{"num_hidden_layers": 9, "num_attention_heads": 4, "hidden_act": "relu", "norm": "layernorm", "norm_place": "pre", "norm_eps": 1e-06, "tie_word_embeddings": false, "parallel_block": false, "init_std_down": 0.00458, "beta1": 0.95, "decay_fraction": 0.855, "max_seq_len": 1024, "max_steps": 8856, "dataset": "wikipedia_en"}
Each number is 128 + 24 x the weight over the matrix's rms, rounded and kept within 0 to 255. Layers, rows and columns count from 0. Numbers have three digits each.

# up: layer 4 MLP up, 896x224, rms 0.0712, rows 332-362, columns 0-223
# down: layer 4 MLP down (transposed), 896x224, rms 0.0608, rows 332-362, columns 0-223
up332:101165066114092117114174133130126106100117129146117123159126205156123164147130144117155181106130135135133136138072145169169125102116179196163117153111130155133088135169136107114109127146060168154087118136169111192134127133145140147148123108181093158118113135140157145089156179051081126135125138165089145132108161116080109107156132136110125097120149095136143156081123163116083143154126129118127128112143111125057152107093124139172109110112096114086119107036141139171160143136150110120135131106196160113097085144149131156123156104088124123126157141149118125072074146179174123140093092122131096115136119166092155157136147136074122153108147163153139109103135130189101127123166
down332:159123136127182120078143160132126130130110165143145114114169102133128125132116138094125133103103126088120207094113114119148156157091108119132090121104140136104124084121162139141101117106105121090084067141135151107123167136136141131168110167181111115165080170066128188130165112177123144131156152108124164121114146126175170132113174171016111123133109121140111189100121074166114129126110121176147116243084147163112087142139148132105110099141147146129125122082113130098085176114148103086159117103082123143091147143117055097131165141122102168115128175159143140147100129120103120166139111131133145113188115107142139132135147136120130156140114118121164138127142129123131153105054
up333:127121134132120129117138112146133110132162131113119141137121123147124130142131120135108140135127117135136139119145140145119139116124152140128128138121126132136111129117131118120124141130117137123128112170124117137112103126146111133121129124136118126109136151160158128113119125095130122134139123121132138134133136122131151126133115126127134114156132128122114141139147157120118138115133136133138141101119124132130123133105122128123118125111107124131131129115121126129120130114136133138112130113137120146136122114136117121119150117128141152123124142142131117108131130140145131121139118127115134126119133137121121116131145122127135138128130123128115122127121120118118124106131
down333:133117154127123124129124122137125129125120130124129123119133139123134131135125128137128124139127127127129124126125134133126136127139130131126133124123122126126123127131142133138130125121126127128130129124124111125117124127122136135123143127128136127126137144129119129116131123129133134129128133135138136121125132136125131122127135133128130123133130128126133117127122121124132129134131123131120114131126127122151124127128132132130135125121127128120125121126118131124126129127123118127131133130113124128132137126127130136113138126127118129120138122127124129131133135126130133129130136119124136124124126127135115131127136129123129129122139126128133128128149127130131126129119
up334:125164051145154143110096135134177144119139124145093142141102126114111101165113071112099112102089154103136138108144112141162128132095193106153178147106129106107109148147107143130102156077100134118120161164119126136133135090120108176141078127148129109141134097156127148152115107131109141111148093104144162126138123183122106126146162115140102080167076116141163096115130148137187133086090080124204150124093116094134162158101171124117113146139120204049138130101117122100112150080093121127133140119149129141131107091115136054163109134167183131141147137100167151162172062151129178090139118091125173132168138126139149112093137122118122154128137110097114121137170144116112095115112
down334:134145118126125130159127117157169159120121114124086138101140112135131172117113145139146142117144089121064156150123111136136088083131114092124123140116110177149145141133121176100111110149131115179109121144106097154135133093142056102157094119127158096165168108123101083131151139145127117152105169099092099169122126062149165122127166145088150156099147179121143150081144056152132141156151124106114170172073116146127155130149140142121052120152109119110132150122115134087106138094116114119161088129116118104106098116115124137134148158132143128146076182092153099073093135143119136138115157139073123128104120134103158147109099131133121130113149153140172145093156138105157182149143
up335:124124118113168108160151128134134029139139124111144132095115134109110093155130114143116108132081130124136171187140099171139110138109133109145117163146134140154105161173109178153092174106136111134132115131140142164176095130135124112100147130092111062147165157125140108143143135140109130119124147194078123124142168163096139084130140130155139144104145148108106128173113160101162156082073133147131110110099172146120137151093116154154143132176122179138147189125081154143146139152112111151153113108129121112117137111133087107104124113136125204096119120116086145149107115180096135086164152185142131097150173152066102147156128127145140108097071123115085106102155129123101099138153
down335:180126124147135143135107118093135152165115111123120093114110116165128136201096138129123124102110150130089184152120098164073148124149148111157147136112114115128127134130141139116108126097102097101145126120124125147157097131154132092032143140116141125158133147090101097106139119105116167118096150164119119135099175180124124080166083136182135130128108143108139116178109092133189131144119144165073122208152132139124152156107165125108098093141146139131122115159094145112131108141144127143161148153121144127151163132080132098132158133156120167138125121117122132136113121143133088130104125157128151095110187102109090129129152092149116151076117111087113162138120117127119091162091
up336:093127107148140119130115125128126127147114141128099142124150120139116137136107116110113118133126128115159122140141090129132127127111135116142151113126121138144110150130125130149130153129130139122137139119130107119133091120141084139140127142140115137118142141161165123134103136137100123120135135130130121111114093110133135124134139121158133155147117144133111127110125148128138135127143100091132149089134134122117129128112154137121112152146123142110126130123095124155154133117120125146123131132118149122133113135136112109128104137146141145106115152126146152129161120125118139141111120138120145120118139125140153124101141121130122095150128130133110114155134128120139122120144
down336:123125150140109126138136132146099136163112109128117107131101130115131148117134142137107123123128124133120121135132131141134112164135111117125133118121101131118140102134139133130125128139153152130117120130132132129138144102122114147131129116123150138140144162133116131120138104120124132124129141120134107134127140135125139128130123125142125133134134126125140135107096094135126118141120109129124125150121121117147123125137139120119125143122111136125124116145118136122138144130129130157108156127104126121127147134110112129117134141132128123147128117140130096126140136127133099149138131130130132126126134126107135129137140127136131138104150118125134135110125128095134119130123
up337:119144132122135122104118129133134130131140153141126137113142139142143122133116104107140136121146136128164109112120134128127146125122122133126157136138129125143116130132093127135111155116140143118136144137133114136099116115140118118159136147135115115108118132134153113143119152119125133119134118122125115119122135123140135133116130097165120117116135147145114125147140163130116116142121143135139158112095111129103121116113136128114102132157154122147117129099129130126113156131155159122126128103132145136136115115168137129139144124140150114102129134108122114138115121130121147124131141122122134137151120125128125125114162121144112123135110134143091120132150145129110131116151
down337:124124130143114126151109118113140137135118116135127138114127118133129135148124123130131134096120122116126127144131137146130133117112121119123117136140138137110141099134142143142154134102124136132138129122137131108150124114139110137142151112115125128154136143125132120117125103121125123118117120124132154142122138123142109125123140120128134154125129131133127139129133135115112131141127123118140124128159128134110131155153135127131138119122111106124132138123123145118125118124114122117123120135132125126122118114110129122112121142119136144134125129136138103118137118114127101135114132127149136135133128111126153123125156119133155125130144123136139118136110126101135139128114
up338:109141112164139156144154140176111106115105166143147182157127149147118130116137118134113076158162077143155148129098156162132151092121133187160114136115154119115122141077142129144143141156099126116165126168183131229080102133111108165177091145099106119119112107112129112163107111135135091125107123106126105155135120137129120161097109056149101106137181137129101090117185190172101126143090145100158177120084120121108111098126097049148061123161137144119108115066179097131124149120069138156109127124141170138170108143178133112148133067165149140115133105110129147116145123111168125104144157110117169103140071153095180124125112106139089111135090156105079130149160160167069125093156
down338:142050129117169144160095136137128141147129114144138116185118122116139094158164103104175100118095119129149111119156137098127112073142098116083156114125120083153130115130187118110129096153115170164104146221108111118145143140100129149091165069149085087089095192121148124094128134132185127129149092130127082122123123069132197129111133148057173165133142120108102077136138101110141118135145133176168158209113142132147125139144130159136135089126119137108095185176070126185139095182134117186118124101128161099159155112106138109149135123130112088062102092156143077163110115126115175109143074117119092143159126116126125103116101107145120127151088098135194118130158140123135118128119
up339:161093144156108128139154124169143118092125151108134095100076111124118113084144130092127124178147081103144152096128114157140155081108133088119164105128079132134117099165135120097083157134040124095159166114066127159165120070136110148134104104130129136132167080151200068105148123133125127131148122096122217130096164158082165076125137136190139163138153136159162136147095145169080150084103066143142200118152138152131147192115122140117034139150123134154126119129164114153073106114208235154092124158124224161150097150100189131117134111161158148093127071119096107174108073144120140156136103126176150093106124117146151137136142076112073127108153153112078106164154099185078124064142
down339:128216155157105161122151127028135204104069072076129066111125208169191153128193112071110137225104072118176147130110176148096109104107082148076155117123135132115172122122081081121169135104073160120095084135129117189122143175102136144129157063150135106104162104152145255116144111114203251070150129123123167090064099072142099137061105150109155087127157160076132142134076131165072129203093095092151112072159154168149131154171172139097105132082192092142163103138140183121163110179088118088118114122108103119085111137142083119169150129122131120125102134192202114097147188141125076138140101112153073097153104133163090146174096151131120103140155230092117097129128082084181149126168
up340:096141133118122130106119135126137129137142162124134125121137138147138138142126099118133123136139138114140124134118132119139117103133139142134140108124126117135109119133105121162117135114127133134147120167149119132126113112145105128122143120129099126117135145138172114160156156127143132117137131109109114126125118139134139122122127127139127120129137130122113128142143153108140127120146124116148145119134131127114120130100135119120125116109127139124118118109113123131150131126143152132111142130159144154119124124132131123125131099143148143121113146122131112126127108136126144140122101120132141134127112128133148126123137136127155100126134152164100128124120143130115111116146
down340:147125117137128125128130128143128121138133134124129136147144120127143127128158114123132128132109135128133129130129145113122123112125127128116141124146115134130124127108134121121114136126128135127123124126124131122125137119125150117109133137127114131129113132135125151119111128116119130134122129127124118125125138135119114108127119124143115127131115129127134122126116140142132136112134137126140135112142144139110135123143119126127116154128127122129133126122130117131127127135110132126149120134123130118135125142133119128126126135115144128130123126128127126123140124125124120129106150148129149117141123107127133123131133134124132138119122118122153157123115141107108123137138
up341:125140130106139128132124154140140133119130122131138120126133128122134128119121125102120135127116158148162108125132138115120122116144136131152124122145146119122115106104107112127099134122138124112133127141147107140118119119142106121134125131142125125123139154125133110137124157094135131127135124127124129127108132124127127146139131115133134135146131127153121109140125132121136127115146129111155142095133125110121133149106121112131117129125137146116123133130128130137127125105133143133100132129146119129142123108125134130122111104135149113105123140113125133140115120142137135093139127122136113137140142125138137114110138136130136113102136115146123125118126129137112125115145
down341:122134117122127131129122126116117132131116119135128121129134125130115137139134122136129128130127135120127123124136125118122122126129141117133127120131127122131133122136135127131145116130132119133129137103135119140119130123113120141134128123116131138128118121113125122128136165114128128126129138124119135133136140137134128137121117131123118126126128122113129133119140129136123123129132121123121128130128132144132124112139128119119150120136125124124130131144135128134130128127139130137114134133120121126128141140125125132147111130131129130150142125114130146125148124128128134127116112127127138131132131144114109135131128133136127132111144134126118129144117127121137128122127
up342:181137107136069138143081104101229122135131133116138082109130147078113140127103097133144113195168133120175135137098099096130147081130147171098196132060169151118113182143110166141073124145108107169155105121103105139140121133171126088183120106133113148097158113181139147174175102094120171063132130131072164104130080112182130105180129106173147131133161165123116120149163160143125116083138111130119177129063076134101084124101103162104111160176120112138113104143117102121146136105159199084120169153176101177104121130139147046084192097161133144095094158105098146133087126177149135146104133103108155120109078106128149142096133085180171129188124170099111095114131159144101107125125
down342:159013116135093152102096130182149145182147150125123087138119142105106102099087165115107060146144157157096210121098141061098156125144123121126184109104135197134098079163128178115155140122105169143158121121124163136167174138117089094102188074093128190135087072088140163151130083131105136140160115097097128185136142131099117119108176182141119135114122173158114125144149125148084097126111123160102099089132075201121149140116146151169106169082117141114122119137059136075074128131039180133159086116165144097140156111086130157153103131123089200147107085150175113120113122120094180149164053133098103119162115138174167158142095100099146162102169140098118150118160123120159134096118
up343:139125121124135104141118117149125131131142156131138128124137111121113122131121127121122138136134150128149124113141138139154131097123138138127160108117149125128115133126114138127117140132114148130127125135130108152126127137152116129128113137141107109116122135151137130110119140121102146108119130119156111131121122144121146127125139100140109127108128140126128137146140131113145141138124130130152128097120131135131131117115128129133105122130137131119139143108142122127144132122132132108114123128138144138137122127140104109135119132114133140125116127122126122119134103133148141139109112120132127125126133119126149122117130134135149121143120133150110114120132128129122122111121
down343:132120137137137130139126117123128136143127134141128121133126126126134117130127131131127123130130126130127137132131131120131131143139122123129119125128121120126140125137131126121132116126128126124118133119114126123132122127132134126128129138138141131130125132131121142128137127140133117136121131127126132119124133124122126137132127123116135129128136122131123134128127137142122112122127124131121135123128136128132121128136127134139125117129124125114129122135129137124126115125129133128132126126116133133121133130128122130128136122126122130133122124117128126137131126123122112136133130131134118134141140125124134119132133135130128135130125115132136136110129127110141126131119
up344:132129128144126112110102167109104113109146148117127175161086099133161136127085090153135099132098119123136149146133121150141092119115093126119124127164149163126118117125107131127102124106136107119089146167147134164090126139135113137155137146150088065116124146105134129134136111131156112152164091109132115129118083095113118142086148098141115133166136111147097146166088155148107125173125109154139136105129130157112118120113107075117124111127134159137069136125095142155193102141113114131093116145152171085162122125100130160093157151133190113135127156137132134105129126137126140122173127121093138147096112124132153141107105134154138047137156166154134104138091189125128153124190
down344:139126104085104172166119142145156088132144121143177138108090075081091098204140141120137129107148126104092119118138120127117166103150118086130079121129091148098131086109184138146139107139160098138104120165129179136138104144104148094119110146095169160164096131119191129107087130103146121145124129120149167127161124122149120143153126146082133156143097128139129131144139114124125132141178135133130097218145117165157100128131174122125097106142096130164142124102182148177105104118126162132097132094137134121150148124113107085119176099134134139132108121168142102142110145088134135152124131117140133102086108135128128116119061149104113139079129164100118125173111129146087166130124
up345:109105125142187117087128140110140108096131122122083159116096124134137116140070150148169127142146096161131094075113150111125147140139117143160076139127107100135123083089081081131112121153124124113096172188143134184108146139147104127144129118154141137130090165147169117160148163123127094129131091138075073114084108100146165126155110150146083142067117184139124160120134182138111153123117148127142167101158179146089061095100101125190101145089110153114143110128134115160141103128147135121139148134102206104099100133183151140087186082153128106132168166093119134162072087094133133162104100160151083146113119099116090177083138112119094158068157162186105093139226124211137153079184
down345:103150106135201122110132148120117125180128089153129160112079156090073098130155125162151132092121149173090156143089119070086149124215072149174115159112085114135100083124054122148124114105122181062170128090113136125030128154134179133134157089144146158125134135113144185144156171138082143177150125094102071124109119075128089092182120122047100101091146147154151085128160147098151099157113112114114123175168141170096142145194103113165112119133096123135154135151137167141151123142128127101127136106100176127073139149148108155125147099169161120080162141124156134177091067096146119177107117109179158139107125146141122098181121105156110189105145159113085077121112125118131187131160
up346:130131129127146114116148131140132122123134136125120136131148142133138119146136126131115138139146130145145134116109122143147141101107136149132133109122134137140112138127116102129137130115132118123131114141139139149130128140120109147139119113163094116110136137140154116112140127126127154125113128144126140107096124121135137131138138142132117125117147103114116121122131155127141137127131130100123118119120126132111114132118138127134128130125128137119135139124109120137124128129136128127131126126146140149125095121129131120125135122145153119118123163135112122137120112117139131101110136139118110125126125154144107116128157128110125116127121118119120117134128128126124134144128
down346:127128132134128136120116147130132122132126128128132128126134129129120129138129127127131142125130118130125130117133134129131142128125124121130127124114136126135136124127128131123133134120137132127126131132120126122124132134124145127131123104132129129129128129125126146117141121143124122128130139119136127132124122123125126126127127131106134128128130126124129129124135125126120122126119125130132122128125130129123141127125124133130122130135128116138132131126130136129128130140131129124136115135118131127129126131138116122127127122134127126122130132130129137131129133137124126128129134125135128105129137129131125126124136139128131131131124126127126126125132124114114126116128
up347:140109123116135107138118119138120119120130156099119141114119126129127117145153125109142161116130096111148118136138121106125093068133153132099154111149166121143120127161103137134120164067097120139123134183112127124103116162177127132123158096132076147130143155172157103088131168142137095116136113130163122091121115154152137105103147112143154151131117150138088149121159154146099128116140146150158109112113159117111145114092131136155110132116093120100126141121125177112145155097160119107107107109157132129142124149187138104174129121109119121140119119132124127104115138133166145144138122128185113117143139154113128140115105108077132111108142145121086123119107134114137141097156
down347:119148113159148151154163143107105154107137147132138141111160109101128090126116146136145118114140108150149146130118163104123139152149116097093123152113147088127138161140157170099161131126131130130152121129088148153140139106096137158131134165103140112133148160134134117097122118117127132137153128109126133140194131160096134109100087129094138130146110144158134100107125132092137116125129128131140162138129113130135099120124129113131141121155159109108113119106128134164090160138147119113154100091129117124170122094138131110157149130112110095090134115135101125165098131128162119150168087085146090143131096126099090159136130122129108120105125096123122113128114129155134130167112
up348:132123132132122126109115140128134110117127124134142142114125132116142144111137122110121136120121142115147125117140142111139122121098140121146137124124152129134134142117122143118131135132132117117123134136146125125113120138125118110123125129132112118108125119153151105132135146109128117108143127131121142132118126117123146136136134127133134126128141133123134113123118139104123124123118109121152121096142149133112132119127157117139112126141124126117139126128118129120131136102145122130120139120139126134119129122116143127126123130126144129115122144143133131106124105127142127123141113130118130125137127141134132130118157121112119131142132112119122116121158125119114113143137
down348:123143134129126122138132119130125124125122138130134131131129129125123130143127133128125128130123132136130126138117135125120134124135128127134138126124129123135125128134130130130125121129136117123126136125128129131128125133130149137134128125127121129136127123123129136122132124124145131127131129129130137120107136134130123131118131123128123118116117126118126137137129129125122110123121120123137134126124131131124132129125131116125124124136124132118133132121120118124129117128132137122134118124134137122137125133129133116123123124129129129143127128127128134133132114127121127133122136116123131130136127131122130129126136122128133135132117124140131119144121136123125120122133
up349:098107114114133119108133146136140120137152156127133124131134124126112120122123120123123130135136141117157132125133137149129119126134138123151129107143147106126117123146127130119127143132136126126133116139147129139131132132151136144117107142130122139126099108133154124111126126103112137116143130145118117128129145144113142148137126110141128147131135129129133127150154157117130128120151140132155138097143147133119131128122150101113117135132131149124138122118137124135116154134111122128118117126139161136153119131123124125132121104142125112126125141143122128125145114121138140134123125123138121122127124130140142115139131129127127104124123116128120121132129131123122108115136
down349:138120131130130131127121125130128131123124131129128124121124131131120132133129135114134127137134132130129129120130126128127127128125120138134123128132129126126126125131132131123125130128129124120128137128128133122135128131126130123133120132128128125129134127124124123128132132124138126128125124133133125142124132130128134121126124130127132128114120132123128137130132136125137118126135131128121136130129131133123126131129129136135127117129132117129129124138126126127130125131131125122122123129117131132127121134133136125127126126129127117120131128133132127123130119126131130118131130138130131131122125119137126130123131129127127128127131125131132127120131119129125119131128
up350:130126116126111126130129118143136133105155120114128135125153141154150124121138140121115134139135142136146128143115124121137119114110133140138120142112156129141107135124118123127106144119130116127147118144132129147129121130136135130131115117119118133121129137145144130115148133133128121139142117146122121130116117133128143120133133129131117109128127131126116122136143147123128143120128112129140148093137131124108131138099124132108124126120127121117129127124133125124126140132125138127119126117146144131157121114144138119121108097149140135122107129125123134121133127129128125119123112134115132123119115146126124126116131107138121127116113129136120135126126153129136119133155
down350:141128118123132125135116101133134131111128134149125133118118131124128114130140122123149125121128129132140136134119123132136118128142139119128120144141128122121125131126127124127128134121139142128132136124120123122132122133123131132135127134113127117125132132126139141114132108140129136129129108125142123129119117100144130114118126126107127148132130142111119126138137123126146132115120130159131120142127143129123122127126130132134126118117126123130127124125124131138132124123122123132129138131138158128120130128122121126136124130128129130142131119143124115129127127127147122144119142137136128117132124139131128127136128117131115122142126134135128117137132144131120127132125
up351:114158067070136155153114148117129195102118125113134200144146200088148127136137135069113176120120126089119084189105136144092134154123119154102146071114144113132097094144102109131144088100123171098139102154111159123134153142135137098181158084135062095110114141143127141127090150125132150166135136135111150131116082113159104139086109075187163116056176122135091163162064169122101130130167151121156155099169196106098067143116095154081098125079155139160119169149122100137177104148123153148153103149101125111091125144138126065142071090165155107137110132116114092160128129115162150093118144126104148133149092170115091075140133093131134093090069162142135149113148160119073085144160
down351:146135124100125123116166109163150182070131074156178153159099054120096151189123095123098152103152119124140102108050156139129135120143168155112099161141157117076087123108141104136094129147121096133108126189174134156156075175129142116132128137131166099135134161119118134078178139129112103106146167130204173141084090084141060161107184139112140157092154115075095180112156160121145141139136103164204074138116086165112130162148135097105100076157151074114074141048180141042122151124154168111108156112107169083109133165117087160090129123161187178134136074134105081087105137148175158151103125147165086081076136104142135150116128092133107093134100117166160147133138119155153176120131
up352:151173136125138107113093148137107178116148163150126148121191119092177140095107132125099102183123125140141132125122162086094136080072128114145100106141139130130144123112123112080103144080144157136121133122174120142101107140119127201096124062158122128154099160118147126139193148128131103104169148112181138152058133123149155159062142122157165166137176150124116109125150136110093112080136103108142133109111151110099097147188144127105121112150111100113184116122096131085122151114127127124167100114156156148113116131132085095123084090122158106107110167123132145106157139120129197099079087159159076115114121120121167129103184088139095100127087094134139133153089152160130088112148
down352:157153198095121109112057084173150134130076123132131147155073146138119152164134075125116147159145095148129121080106088182166172123129151122107131116110174082090141134077127135157120183140136142111167115137114155144146094111107161138149139123091140143113142158110110196125144140141139129157127175133103164155139130093091134115142104113078107102108179164114147146149151062098142173135113125124102125150113115192171131149142133127085097132132129112102059156150103108163145140101125122106120134120119137140079169082131147154125101119102152100157129127088105112127130121116131149128137134155093121133175167179131135138128086111149122088117093133097095121100177125138153131102103
up353:109131110141147138114131131143162115102135156118125120131135135147127125143135104147127128135133150100159123145116140154102135125090161116150115130117136113115119142113128129143104131114144109141130098127114127137105111129130129128149137121152126112095123125137146110113140128122116136107143149104134128137105130124123135131117128124146137103132157151124110132121146141112127138126135152134131140085133140106124102109095124111120106137134109135128111139113133164150140153119128123112130140125119122134111116105138122120126137115141132140124107131143148135157119108127147137140120130131138137136132125144097136130132158116117133114130101128149103115117135123138121135121132
down353:141143158128129122121123138108100116110128131143118113129121122130105141120120140136136113115120135120123133130131117125133117140161099106123137154118130120145124134121136130121106124126139124110130129121114151116136129118127122130146113128101133150131136126122122140138143131128166123141119134127132135116141134147115131126121103137119131130137119139119166122130119112130134112102124131128119138141136120137141120129132133118114130120135127122116132128133134130124120137126102129127139128146126114129131135134132131122131121138129131126144132110124127141141128112144116139130124117131128129121133129126134118125149126131129130134152120138128134142145121122144116137135123
up354:127099110144159092120133200130126116153126116129123132074158148161153127160087132095102072193165183161122101127130157101101108097107147124070119121144134126166133141125122148096217106118120087141189164107115171129100120129138131112087106140135122102081145093136136118145097161133144096132165134129172109111107126122093132119159139090126129120102127145124109151118110150153175109121144128088125108099138168151104100108146123171080077127100144127115086168112101163128164172150101173093132130145106126113097079155168127110154133120119130166123116134099182160172147099139139122145141140116136128119109145156144176142092147138165104112169116093138122158063115135119146107146156
down354:168186137116105139127137172113114104121136123084088120098120124091105134116117182136136179090138124115143092106083085137113118149080110156110139153093122180127118138124132169159096126094150091123135114098098106120133136147139170092137151081104108089152156096107164170128138161105184127116111197156163149165130125158136147083153115145113166105165105098103149098157096112123159116118119122116124112119171145126117142116106110080118146129177157118119142147083147107119133143114136154101093149130150092124102090138184120114123105150068137142126151099146102148144148134133136129121110192147146165121120087116093105141118156121139114173153111139161187103185108143131084087172111
up355:063072120074197087118095095201180116085183164093145147131103114141172145125120069127155147147133125089146132107114142128120159147078162173165122109112175132167167221098115128167082165106155113086167160152204104161149125100154105120167197188180104165121062111118140108162156143144123187142138142107107132065126136124098145165195139117191168141131162197129132106183145147153163174131121137092211148108122112094176112086124128089058117131131119127113140190108133085108173123145083175156087107082122135128161095073146156084108187101146126100057155129127123120189098060116161198108146096126074129114170096125144138067040196136150136104163111167149116084109146161088134102093113
down355:115102138086173178154154104153158110085217080136167167130107143134075111113090113101056176098107070069137175081141181093126104138129137118152106113162130127076206056097176118084148170141165114107164130161089119082121153094176128175170071130095153163104051155132075151158105156116106128147127071122070189175138117119128134125160141163098070147124074076109079112143114127118153105137105139132122107185109133153109129151158197115166132135165142149149140147084183126190096078123198067142098127119141155076133132110105172116095082140138105077129098102128141125153151100134074189091153142149091112151120144167123167093099086105153133121118099081189133195144155177195129158147127
up356:108145113142151146165105112163171108129139160100099151134163127147108107162151108132058098140140145130134115152094142121102138147113134160135152124104123173099147104132052168136109150114124151130124141115093120090169121120187120076194129137109106148118096151136129127208093116093128161133099131148115110140128110088076172168166109126164115107153161139148175074188126121139123181096123082115160160127121124126108129158110099136127076135113112073165089103098151098140086099121109122149084110138168146115162126061113120109134161141188176073135126167097108117105144133153126102121158078102148129128076113122090151155096165164126153103140154154080142093130115146159109132128153
down356:148139108117138112158164115152097142185151131120091134134129147180090116131102117152133149152104136089076100107147106107121141132112113109105158128089111083126128113179133101148148146121142139108054162065160121137107105114072142127176167111102131134178144139144058146091133148169127161088146112148149159122106148086099121150197161118105132151133110134121153134131149052149091119122122143148109114218124145098083136098079087151147109182137128045126118156163164150131131197104104102123125104119134138089101134057126130127108162176148146181133144121152128142137107154136117111094103124099112101126159162103141081085139145144134116147201155180063137120134117092117121150132151
up357:142130117110104132127144181143132119143127118073154137120091114123159130123070117114112143145171132159159118073189105185101130147108115145106112129129127143147140128108089109086170109086097127113150102143087157164124141125092161109150077145171107117124108129138114128181109098148106127106175127140147147131131068125136132150150175084148115142116147164154127123137114129105152087121159079120134153126061136151132127125120070094073084148157159121121080169108121160110110187146097123105132069184134122139159085095170218086125168139192134129105091110057144133157161153133119171198134150087137126129125130164119137060142134140138141134104096127189103129097147125155101133102134
down357:094121093167158117121085107081134148108191118119140111155148073134090127145131126134134110145136137107097120123072134123127087133149086153131159130133109130114135152189169075139085127114159078113099123124189106134150098118134130146112147115125166168122105131117095124090116105126136134165114145136126131103120164194159164142113108124148127126112116112122126150097093097132112129151162153114112137201140120095144139137108143142108159191150189121140162127128161090119111145115150081193138139110110113105149126142122094129105087149087146141130176115142184128162095114161126133125110104127132142114111135083173119149150153122115117160125091135102119117140174093131091113107137
up358:114143095101120182161057123133152106119153142127123109089113152105147172122108086089147143108175129141124120143082128124117142107158143132133176096107121113147086131167073156125136124120118137143138106120089132172094143143106135128170117139126065112110168135141148138196168124137149130122173139133118119144133103120146149112109109119203145156112138108133133165152081162144077130123143083140157143126173099135102136118127125151135082165125121128146097183160123106138148129110149226114118162104107137156099097152147134133109111119165142120093083109122141141154081149162125131151092122077145100144131084148175146072147111138163114146122151115123107124145157113111111076151217
down358:107146131114100170115165094100159145127117120110157108126083108119067128155122183159065123122116149113128152076126095140110106134122106107110128142100153120125174104125152131119137149130088085130116111108131106096186084110137078108102147099144190161153091109099122121120152139113109122162123132073158137157119164209107113140077184135147148182072165113105105151122172138101127108164149100134107133157109127150150175139101185154120143122145163149124125122125119164075082155105101117148186156144135117110118148144180123099129136111174072164109118138146146115127131104130114129164159103135136098096148128127130114188145090123156153083166134154118104152130138113165121083107086
up359:163132127124160128122143109147117150110116190057157155089202143105137128128068147094139087179203120113153127128125145098132118122088159167121157085093139111155110141183118102124103105088108122121145172105145081148117098128167090142103081126126114129106128106117139100163075094130151087097124133135117141129146068142155117116165116118149099111163158075096132111145128137142113159080106130150118131111103159078084068094142142139128099192119112143128084119112159142152121116150083165103123076162156178101133115153144165103154152132160174122084117107126114139131122110100177134136179135180106162125164118152152136117083116135140093105114155133118120135134132162184129129113144
down359:109103115100149106139121154128197103136136100152125178134115192127104084143136080132150136097135082158155097063168124135106142138130115108146147146149131106121180132123159102117141115129181096119177138187157114105160100148107122075157139114140218133130148124091113118117105179100081086125102116107144115134130125110106098105122125132122093147118085122109115120106154100122132125087132141140163133211141144186128121125108152089125182107104122105091109095166135148137144120125144142110108089063089139131130141148106121184153124096111111116136153158120175132185147112106121162142141110173117111103120161173151080154117147132093138174091152098150124124142105077165142158110091
up360:130136126128118104131117110139144120136150157099126137137112126125131121112117108133135146154122127128171140133142125136148132101110119114147148140123146153123139140117105114137122163132117136083121145161154136163111127101145144108150165154150133105096115144144132115141148144120124148118164119124117153143109124116120125119146152079146116107131137132144129124129136136112150117096132120122154150113119135113108132115119118127110105126147147162109119132122144149137163123123130135129112115138140146138133111108126137130118143122136153131126101125115118143143125116125113139108117142133139121143129113146133132140129141124123109117143118114131105122129129152145131120145162
down360:132140127139121136153150148121122123140111095135139137121131150125145145149118134143127120124113125121119103122141137116125124117127109115114130130120124104137131138127157154141138116124126142136124117116133142132127108119130121123136137107105171146130121124133120145126121149128116130142092128119142139115158124143152127149117134119109135127123113130140142104123126115122121112137143108139112135170124160146152124119141160130128141117117134144134124090170110118127114122130129122144127141118124133126138148122121124127132137099113105102131133111118129124127140135139127136109131130125126120122119125125147096119120091121130141108144124180085129135114141116130127144124117
up361:117119104107133132131116131136138129117130121123120131132134127128137129124129115137122132119122137127129135105142131139118099120127142144142121125113140132129139128121126130129139146129135130115136127143135136137142126112151119138145122137116117134105120126127141111129141120122115133118122128141121111129125130125137130110125123112149114126137139133121117138122121135107122132126124124120143121102126153118126130129124130116148137123119107131130129132124139132126121135099143162130102125125125131134128088133122134109138118111128144145124147133150124113121133129135114144107126117151122116120095125139136126114133139127119122113110125119144117121121140132137122130122146
down361:121140132134128136140121119126132128127128129122133126127127126131141128127113118117127117131126112120118133123127140128117132135142119124122126137114120126125136136125131139119122129122130140122132120116115127122127125134137134116125121134121126129137133127126125127130123138127132117125135123127122118129126135126135134135136127127125127126129125128135132127133123132128133133130130116132122135139129135129125125131121131129131130131134126131126125137130129123131131126134131130135120144120112131131130129128126133126127134124128128126138125123121122120125124141128129127122128140128126120121127132129122114121132131132136124126131133112125125140122126130126145118127128
up362:141160147073127132080094153116138156058121171089153101111139118164174118160117142118101151156164119100129149117136161117163121105115113141130127075074123097127135122112055115166109163120113174065110102178108109144090097092125126163137137110173108143118147136136144149089097116156143154101139211144148174102072125181131150110124092113123095108093160105124111137102151170135166159110151173118133117112113118087150090137110094143075085124129142106145095087100151151081096149071124115107157077147127139141106094127210130065116117142146154155072153143148163184150114109162150176116126104148111180137153114094129122113117119067118140113124112135154103112122153111178126123123128
down362:126131123171124154171130100160126132185128117154098099139101156129145144116145097140145102095113109152083137140125124109100165150140146117119114157122153132113125127112144154085137116119173120123138119105123145146141136138118112083156090101076145113127144149122137159147101165123082124135109133125127120147204125088121089163127158122086131162133132113131132117144145115121111096163095062117145142214132149164170187103120113094141124117109139132149109181161127122152120080150147089120114144074098135120123134096096154159130144107103155125133093089105158085122127130105118107159130138148117118094091123157146153126139131164110112130097139118134173108130120165114128162149100